From a checkpoint of a small transformer trained on Wikipedia.
Size: 10 layers, width 64, 3 heads of 32, MLP 256 GELU, vocabulary 4096, 0.872M parameters.
Architecture: learned positions, no biases in attention or MLP.
Training: 146M tokens, 2224 steps.
Each number is 500 + 25 x the weight over its row's rms, rounded and kept within 0 to 999. Layers, rows and columns count from 0. Numbers have three digits each. The size before them is the row's rms in percent of the matrix's.

# down: layer 4 MLP down (transposed), 256x64, rms 0.124, rows 187-255, columns 0-63
# up: layer 4 MLP up, 256x64, rms 0.14, rows 188-255, columns 0-63
down187 089:490520526517494472506516506479496532524525541512527463540516470513491485542521490431447480524500510522496528513509499489499508517492503496459489499502512499495447526477522503545455514485560506
up188 076:478454521506534525497503494508483507501486479491485470518500582524495498536473490510473510535499484536537493512464459500472526501540476527472486506477489521500464500484519511532444477511479534
down188 079:479476471473482474489506456491475529488506493466469536484525466485467540472500510506472462527508477472452532503522521496504485491447470475473522518527497526526533528518487548514524484508515480
up189 111:495473473499491496536486532493518476490457542510472486506512546467554517533507529515517499510520495460522457497515516488508474455485459495542460491481542495525489527493498467491521491516454487
down189 096:526558528530479487456519458512487533480531491514500492520520478488473537490479459471490495501499511524473528505485481512463509524532499507494475536498488492468493552515496572514493532491526520
up190 110:488513461537417541516510465464490497471499514460549513492533530486548509494497490487523520528466507480503514525503479480523519470490527486511477476495497479486494478511469483521474533470515508
down190 115:523473522465527498468462478460523448508508502530456515490464525470483547516506490510516491516459495442507553498498503499515500523493462535495497490502503497515515505513465441509487538512490495
up191 137:465494502503491503457508509539479519505471515540515530520494532504469480496545492484500532494438533479508481474501526536414476519492497503494508508498482507536521490477496498541490494530540507
down191 126:448465478496535518502514479519522522508483511542548532508539478482489496483480519490518526508510479531505487492529489478516488473470531480462525556518490484495560518522441483499513504475490506
up192 104:524456488511508517496501453487492524493519437474470498487515498478474484514497525515508530508527528530490521456484520512488526485503495522513514537522486526486471473497504462552463490558551491
down192 122:492532472503523487483509494450512457491469511512480495480490483500478517537487533540481484472507471528494439527448492455483488516489446539514474477487509497474515511529480498511500529489542527
up193 100:474474525497510448467487510497511495558459566516521508438507470515496516502526520473499496517489521525452519464523520498503499481507455495512460522513506499512474532476506476533478492516501497
down193 083:535523480541483521510540491495499494503582458530522507543497544499499495509495471481529476491496503502497479506510486524469497515524525478493545518473567504528503466505512484460494528492508494
up194 103:493474474492518474520504518473524501502509507478515490500521492505492534526501575447525515523492474488488534522494465500469533480501542478454503453480558507526512512497472528515537521526487509
down194 097:500525492468514513468505481478543545545526458565514476537440527527527501508486525515505476523521485515514499535494516503506507527478493527556497508512491465515514525521527526492501504517506524
up195 098:502515506471493519480482509483472471535461445428524541493520451481484553499524526502511531515509485465470472476525472489486511535520502486508467459488516511518497514506468504509493475499494479
down195 095:455477499528499525488485484488527494441508483544449459505464529509545461517474508486528474481461472526521489513510488510505441492508465527502502523506518512488465472521506483483517492510491535
up196 100:513488491502527505486512489492468509518477475543468513552451530512488512536532535490488528504479527525508484522457492500500533458523497535514471507478512506552534494510441514488532508535492475
down196 098:462482500491449445492464459492510481501500540505527499464523495463468504474459467519451470479500514475481512500483522494500516479489464491506482509481543481461526516466478529468514509491526478
up197 108:488484512490531501504490501485521535519466496526443502453532441528474508462487527500508466494487548521497512468512520520488494549487514466501546528524524527522514539527482504495533500518520512
down197 089:503493499477487502487513485491514499472514512472534469516477526504524498541491470467485536508477443475483485499502509491502487455554499496482456456453474449497528447466524521490491517514475502
up198 122:494499527475494505513509487511483506487504516522533501473484570528512449572479474465497521515458515525489502525502491505516538483496510487484451501486536521464517491506468471497478499467550504
down198 119:527527535539490518533496471510476489496505510529425486524517493498504538520501473454490547519559507530471539478492542478510504466534477476517518481497506499501494483486505508520477476490473475
up199 103:495506460507517490475437454490497486534461458487482513510486461510457504480479512540518485475480495470528491487497501494488508543501537465487488518506513461503491507458528508506511557507469458
down199 094:517459505489493465479531478543488507561505524512494504505482500484501529552506473532479498530527472447522522523510514503490511496495493456513466507492464492510485449496525472494433484499498523
up200 093:493519506513495507467448509493448510531505520545518478526489498441508532521470492544530518482465487536500502541475507548536492489506528477487479544529455499501518488510488497529500476488512504
down200 096:516480457487493528493520492463519492473508494468517501548496544503510487472452478479468467485510531522470513512523490530505486479473502472523473499495422498511509505534506532544529475527475516
up201 107:490511482453495523523491488530515457482517480478505508536493521476499549541574472501497516482508483497466510494515500479490500554479500504509467494448490491496552489512491466498527501535456491
down201 100:484494527521482483488474469491492509470495516478490495440500495502504450454434481509536451546457486524518536496486469491475514484507487510501524481490512537503462482512490523530455490498496504
up202 109:496538516466465458525493504511480471521486522497482533484514472467502530477556522490506508494525475471490534482517484494518450493482443502462525534524492481500514506518504447485543522480525490
down202 089:528539516457521522511508527484483500540514506510516484514427498523506466479506459503496500528550483503534489518505486517504511510503490562459502523482485510508459526469491461510508541539484502
up203 088:485475465466515507510490466488509509496476529492484529441550484506518503475539502496526552478489532459485486471482535470528559532471507512489482471487503538538499511526496503516516517501497523
down203 082:511471514549512515459478487472480469525500518429531487528504482514517527543472482469495505488487516556500483527554493514515493490542518490525512500498520495495494500464487470447475496485480495
up204 112:483445477509530482538522490511523558489521522521537493485504537480511518484526508508494474516502502485528498532531454558491511507490498513535456490542516505486485506489478463485519544533527512
down204 101:492502533482497533518483500482485467523486486467511527515516498534500474514475485467486518534514516545486525441466509449539503495521484488519557448512510505533520505538502552526499505501496516
up205 104:499508471492500507500535478476501505453473486475523535504465508505518424496522554467541528499475518479509491515524507520507511445496493510487485470491444501516537486492449486508480502523521493
down205 132:494529498444472541504489470474531491516459501429505504524485491506514465506510502495520522538502559490500526505506502510491457485481494512482491525502489555476491479459497470472504522474504544
up206 050:478534491484513499493470487479502492527462500511504495482506485517448478546523504507528512506457524518541564492487535537483529539496502476467545471507485512505512506527499469516555536482495519
down206 063:495493524470499471456468528501516485504466508467472507497456518501562506482508484511460491501518469476431463513509513505497459461486469479520533489499474473526477490479494492546480489511474493
up207 110:517465497486483448501453500503497535491486532484504474487464504477500485492535486493509528480491466475489521475495527549457476496472476465534540496505502474558514498469510459528521513545498509
down207 103:510520461490511495574498490485475472469523505544523546542530483566495460519507496530498491520499466504499493445516513475501472486483480481501511481513501471509521547500513476507491481474517490
up208 088:498508536508454512496498462495482495479505470462520512525560528466541457518522501512462491500488521478477520494526507512485530513523517501512517478447530474522506497457462470456509463487513515
down208 098:526503561506503554503537529508477494527510566534511512513489526518555478522489461485483497515473518509527502544490477507459523536456493510507518527478497493518499499484487504509526492507474538
up209 093:484525515477530459528471558480504507500490509463489481507445497486489515506514515523500472484468519509545524468527492463490471480514522533471499550508511497480480520539553491471461504484519514
down209 093:531502450510484503465521530529507479510510503523521549483507478524477487478515486516507497499519531461468540512486500515499539510486525452516509479482486490500490508454470475491556483530478434
up210 098:488477487530527492494520500473492509509510479491479517439550463525463489496484527497508487449470488525524538480518453524463537480435501489465508526498512520514504522486488527501507476482536496
down210 098:525488523528525499494479532524564525497487495499504517484493506514478518461486495501510476502506510491460507522497467483454510487541496528532501473438483460522506527528562522500551506524519496
up211 116:465560480497504553519506495547476476477509497511505471471540502550515460493472482516495530455487500509528504506493484505499520464488497498488461518451539472498498480504502456521477487491543514
down211 117:438522502523514519532498502477537509523503517500474500502482529480536556520500526475522533459497495567514478507550445489499497511498528517498527477526505527514484486504510519507486479458475491
up212 099:546501459490511491515522512520467490499475544517517465444508504573489468516506492511505493462526532463497534499479537513531508497469499523505497490478478530549492492509489450520511528492493505
down212 102:492508509470510503508488464500503482476451448544510506508528489536496518495439475478532498481499462474442469464504511521486509526521485520490493502502532482470513480525513516455543498487540517
up213 106:452471505469504494503502506514466507505459513530490511494535521544503534487484482471485536489472532497477574487501480485515514492501423504498530506495504471482475480531488504477487491497478551
down213 101:541513500554472521529469499521511534517504457500496498478479505504510460507495561493574481517530468488467506499526519464476502492499486511485520492504557531506520544518517514497495479500509475
up214 105:510469501503473506495505526499538497463489553495521510466534535500559517503514501518486527510540461515466545507543482523541490484477481499508460488500519488506480463450482483526517522519513531
down214 101:540544512517552553528474533501481522507522485499500457529504454505474462520490514507508522485473525522517492519491493481480547508509531522513523557521516537511513522529513499492459505497521479
up215 127:494491479508508480521450483460496514508475525476516498517514461515515496533519473521507480508548501472484507447536522516503485515515470466490544467506496474458480500459549489543497529513454502
down215 113:537516505533484478495520538525537505523473529510519499480454552549497510498514492471471494468474477525509478514515493542465516493540534493478507508476498481509513490451500497441469525484500473
up216 103:475448482511491446512462490486508527503501490493490502471552463502440525475538506519508527539537542521492497503508445511485525501510526522486535500500504516530470508522465475507483496510529514
down216 112:533496496512485479497452481471505477547482495537485461503477492509478493533496487512473489523472489541478487494497481539493527551519530505517532485423534502518513498537505476501472536470512479
up217 079:507506499508482492493523503475495513500499493549536474485521509492465486524484524472552478547438506452490541506453509516468492535456471510520535493508494495516483491529505496529505549468521490
down217 094:501508529517466480442514503468489511492500463455479527479510530509525488440493503471508477490537528493503476471472534482477500492502516460447495523477505490486514520521522483462524486530471456
up218 089:521491471504486505472466470481488505486500528468532498522516464500517503526525490467470505531523446480461539505506471489556523457540503496477537471491464464498518481550482489522496525509509495
down218 082:494522516488510537495492559553550528538507510528466487490466522489496502470465531566512503495480518515466502496514480469505508499488484475479541539524471525500486522488494496525455501502527494
up219 098:523484503490494499472443467471478528498467531454522511487495468467499523506465504509496504523547489500499540469514507484548463459529526477450508497522516530519499492493479513520472516536534514
down219 105:506471489489477516495468551505505494506482437511496471506498496500495483488492539539465496501483501461465531492413489506434494505479490507502491480504489470510473490512529467502506499459472491
up220 131:491499518507523516510470517489517532460554487507501527500466484439517514533537494507471492510514466548522528497478476506485478452531536496476481498491483464480503459522530476504478505518551510
down220 135:513515533497479534489503484479528518518548563471500460515500521503558504486458505460494482534482480487459485480507518483475495513523511487464459499504520471494497526494498483527489523567492499
up221 089:494488481468475494516513522454527488475493481477475528486539468539528458538549510492455512521516501516496488455481449476497528534510483477509503471507533499515481487513472484508485501562492508
down221 091:491472508518476548489499508553482500539481477538523512510473531560532497518513515499482491557491532552485517494491529529481497469517483500506510495447486532520516521540529526505490489526496494
up222 093:482476470508485453526506521476502508482482522523522517481539495459534521489543503483477515519466556509473501491519462491465505494429481494476509457514479508448520480519490502524487501504486530
down222 091:521492516495512524479469492491512473496494476527500514506439511504508483510438481538512477502503469535509525485500502458540481519563495519516485535493490490506510539546516486500465501495532438
up223 086:463510491473484522490521511524501538488529510460511493480499484522508518502485508542457504461491508503486583508508499535534508465526533499475517482466557454518504464504505496488477503476506532
down223 089:513525464492479550524501515492494507499474507518469505493466485468487481505524494486501522518469452466514448482475466443498525502515499529517538484511521508438491495488509538520497524481482444
up224 102:509509516450462464519484494529529512495460520448525516514509508512495518520539487520461545514514507453498520489494520526522494523517473450550481499458517513536504516488524529509515542482501499
down224 097:479490463534515497512507489477527482467488510483497517527533485497509514453495472552504539486490543519494494490495553490554478456512487527489547512554518550494512505516523473523502507475504500
up225 093:489519513509490506521459542487489511468495491464484517521504450463494493526532498511476502490507422511500481534473497537511492515510500457496496502541518461537506437491510522488529513524489467
down225 092:454544508462507502479502455483499531465491500478482512502462493480541487490522515495480512531492523486501499516477507456447529449501468517502490467525467514489502569519508516498464511480476513
up226 088:512532509505505488448478487467486461486464498446493472508509500509507449535538519474489453507532523482501472495512481504491525488515462472518457482496495490510542509491511492549489461528497455
down226 085:417501499482463503466529485518522493530488540516491518456478485488500530467448462534517486502493480495494484507487514485496509506475506496502530523510511530498489534542452495453494495468527519
up227 101:491527522464469477523471528524499557516486486478507425527529495484497504509517490467481529499484468490485535531507471504490510496510510498529470518488482436496545516520547509496489526482509518
down227 107:530463530499540536483461495493473478471498512499492523502483520549475510515478531494478482494541549497482493494476527488508492482514503507475528444493516562507502496498455500538499465502455528
up228 090:487483479457537532505488505540483499520440494487534508512481532515487543505449491571476515516493521527497534524487503533536483496519504482495468520489515474498485505488478435488497485498483512
down228 081:526463495513514502533505506475497533497542474487452501512566501470517461526537537470517464479516470497497513463530525515518543519464496502477509504499463513465498499530492524487494504550514502
up229 120:489496456486503516491497477467478461475513521517524509455535485512457490490529546443559505511498511466547480505521496500534498497457495479530522519506492512492483498496499485557491499456514492
down229 107:505464483495498443436503458503456507480511478505505506530512501530518505494482506505530496495476491491482483511493540538550493511495501494422497509473572510507498493480481500528517497500470490
up230 107:488488510494512475424510488474504537479525462486509485468477519490468472493490550468491497483522466525524527430512474527511463466488484489500509509501515538514487511487496518528483483521533469
down230 105:522505533501488495502558494504480505476507458498494520556522506488479525489545483457485506484483528481497518513460498510493485502453498508538517483490441473474485491477542485500546472508508554
up231 097:497468515483487539523531490443496499517528536506525546502532525465496547524483512495487476506490488480513534476477486473498476495517509528497506472479495502521515448525505522456492519503549560
down231 101:484496485467516528475498528522503485556484528508460515489504502546529493472445488561511512526486475499476507536510484476524522456502518522502504431506505500527551492495497501469528501489497497
up232 110:478540529467462510529489522520505480542487538443524481509528469473489524454511479507520504457502543490524484487506509504480489516484513530512496530512509485469521490523517482480481509491500579
down232 104:492461465491502494475483538512517487531512484565509516493490468525507482523466521518488531506488456518501505566466473528518517484530465495507543457502489499504488491508481487530470449493495473
up233 077:472521501469498506530476471520530526504471470513450522467479507522481488507496530494492507521469511489524530496479550531500518513466487482541474487530518485453450528527459502518518532459507518
down233 081:509523466527507533532485416483528494494519482502471501518548488468538511458530456497473511495510539495487466485509497493499498540464508498502518485509494491472489512486523456460491495507463528
up234 103:458476486534517476472502460494471523461472512497490491450528501531526487484487509500458507526478535526509494498462501496472510452518471465509499482458495505478439514471497467511459484516483517
down234 089:537498499483513492535516506494535489506494519449489511505521497437471546494514498467488518486508459484461476465504514479555520534508489512485528514528485504450538523521494525480529535501508464
up235 100:492510529499474469493493474510490496523548491461514496516475516497491499523548500434496510509550543452511484479495520497504501475488536488463473494505496494465520474522522516431525496490465518
down235 092:478495502508518463486522534526540514511553505491524466467481507535489530452486544461485471486540513492462514514508469498480486490501462507485431464508483464493463503511476509497508500522501503
up236 098:479488516501490457496450500501535531451448503486478527465542477489520506493483505506468501462489476495498515511540484506513497468469493498510521474479554474560476498501460488489527527522522517
down236 092:537510507520531496497545466510489488513530502499498524527498470469445484512556470484497523558500510534481468472456482482471511490472490500540464505523490489440496517471509495504491495469491506
up237 099:483437482488490487519507502521504487509536556448524464501504519507485534484552558504517517517502489483498482455481513498498443542523482553507488482517520499473515496503506476487490525496506502
down237 102:488543513507551533471516471488513547492513452518516506478482514496477556523482508503505499464510491455483458502502467489497544445487459507516514463519455498493513527480507510510527526500508495
up238 083:508486543483456466498511519531554499495494480490471489520509516515514503548525501506507565516512493499444544495487477512457524509502484486511481489479535519507467458486536489512473466513521529
down238 083:480510456516502521523512495520494523478472523566511483486478509524491461474481482495527431549507468511492546489461495495478480549499492507452507525525478499494511501510490507468513506523507461
up239 107:505455506493519471512511506496498512489509475520522464530520501538566476493526507489474553508470513500507488502526452512479544477517469518524448510508527497470502528510516475518454525509518545
down239 105:498466467513515528508467518525512493490470491493531505459447449507508473468487484513499486513508462469463498506514517479502435526534502467524536502515472533514509492488516509488558471503481472
up240 097:500509496508468515487489502470533534502551533489528498498522488480533512542488450514474489482508457442513545530478516525495509493489532482454467488506517455516496460483472498500517546498503514
down240 094:501492539500505475478475545473518488505467493530450506536503529486533482455524544481523483510494537473526458474486504479471517511483442490516533501514461501492491543529510539515503482497510512
up241 095:507516450500530537496513470500469497510481519506502512509532482549502460520495517476533482491452512487512505522475512492495505491514470575514514490522478483529478497517497457569493511475487459
down241 089:508533545509503505492491523494529534516516504505484520487501515471562511503477510468468484484475482551483506501517437489503504484516477463501487481480551505514443471497472528493458471512532517
up242 090:470478497499476520495507486494495475500508574471488515497558472490524533499540482524469522501503506522469552483514527504569506491506485496472535503494511513489516518513525525506499533476519553
down242 084:521507450515525493499514528498526467511479482441459509516469484489485488537496494550500555469511539493512483512508482480511539480549507479524529466524519487493499549479498480493502505479510458
up243 094:479428511490477468529478524479535516507483471484505477494501531466493506504545491460500533529516506510483455479483469482474523493549478519551480521504519498503497535519544493518517507538500496
down243 086:522524491497482540494533487498494509498521515533518527540490458527521509482451500500500453501528476495458546510518550501554494494492495493476547497491485513499504518479491544538538479491539469
up244 111:495494495455482484498516493519441494501502479499507539507525483498466550543525507522542524503482508453501508508492462485489514489491473472487504446493500493475527541465549496495435502507487513
down244 110:519485485485472547498501491471496493487519487498485485475510471549511473524508481519500491527493508493477547499533522515550457549561510502497499497472545515522520520506541462523472537532490514
up245 085:493503529480480469429525501496521529534455481459510502477516488489539490540511517485521508511536481492449509492555534509536515500485475492503476511470523493537512504532501517521524512543502515
down245 078:494512496528496483504508512500465466492506502523497468512462465472485491468465441502533453469475505492512438519492514482447472520454509498505466524488522516460464492497505482496491458490486525
up246 103:479537472498499504493478489459532483552479484495512501519469523520518513514499455537491489504429476523519520489449545544520485470528505533504482501500471469533514473508522483486484513496469490
down246 108:540518535497480520536500519467504485475477430489504492492498508489533477523451520531507507472509484512514532493527432484501509466494495516485488535511462518532515474498555519525482505496530487
up247 119:511471504514468529486499504498464528459477497491521479512468487477474459500529560464499462538467523533511505526473497532484485492521543505543530485501501488533531505532504491537456489492511478
down247 127:527487532514497490505515550531471512508497463482514495543517534510498496540550581502499508523480499537509528476534511490494500546532505488548522541496488505487518485506497508508484537523496471
up248 065:492491500542508488476514486501472488529486540566510496479514526518507477528497478508543488526481466489561486494517532537529489524531483543497539544531520527508465540501483488521487512505485506
down248 066:541503476494514511510505510512519534486523510451509501526530492478519554508561579492476516465527506501490533525510489482469505507476493507468466501515502530518513542495505517520447524499501508
up249 071:508488521506486475458455510489451510478509517504522548454508527532503482512527484478502513496538500522474532495487504508539525503519508511488494458544558464531467468487478486530515505482460504
down249 088:521538471539526520542513521526473517482501487505480516498449510527511511499527512508467497529496546529488474479491492493457503477500518487459493525542530508441448488493531517493480479514524535
up250 094:476500486478532531461480497475540473508492501480499498503521469497508558503498461501521518474525461488482548483507521489571491508512452532495498537529477452522498472515479497496526509511477476
down250 094:515488553519508501507523515530486529520545521516479477485476530505510476485489513471552534533489560534540505517520463501470548498495542490513490512507517512498502499485490497486449476500524456
up251 105:502499539471478479492487548485505513470452478487489481435497493535544440521481530518508492491500552474520510526503468507460518493523514517472496505503515501533473476447492517502493472494494514
down251 121:495492458525525475500518483506554473482491496474500519530487518474456509541499528492484514460521507525518512497498488521517472426507470537466513479552508497507502536492474526513501512456477528
up252 107:502491518479493493489503501551504513546495484538469466432540485516488488485484519512507474469475513519520494484486488519469535523473486504527499573528511535465522525523478480520500498527534511
down252 093:485494514547510524527512507495517504462478513468555505567493497507523540509496481503455509516523473469506476518501518506503484453523509513477559459476500477524497471493542515489517489480459505
up253 112:482475512529511504519480481486473483499510517466549480469487524494451509495495450461482481499489537560506522503505495535532453522538494535515462537497506464457477477506510475494507486486521512
down253 107:537492448476472494495483498512506514525492474463490530479492528460495474495492515488475479476516520503471545531514454521537505484526517461520542486525497480533487474505556479470474458499481483
up254 059:481490529484486493476495460489522475502497447522463464488515526533515453521552524505556521480507487514509461473483486502481547488483482506492519485502490495526494490518516486499454495474435520
down254 071:486523449483486479464513514516538464479531459493466496478507486556520506464487490476476503481492498489459507512506502453527546485520470513510522478489481526530539533494530500519533459496506476
up255 075:471474489465462487506487516490481490497549489466499510497517508528514492513507482556460492497489454469494527471496508508517493469528518530539482524529515496508486445517479484477570479529469495
down255 090:476492513482514495468513491505457488522526532485486535479485441472487484493537554487508502495508518502527494469501487513481470498458479487512478448519529515482499526481434476546489478502531528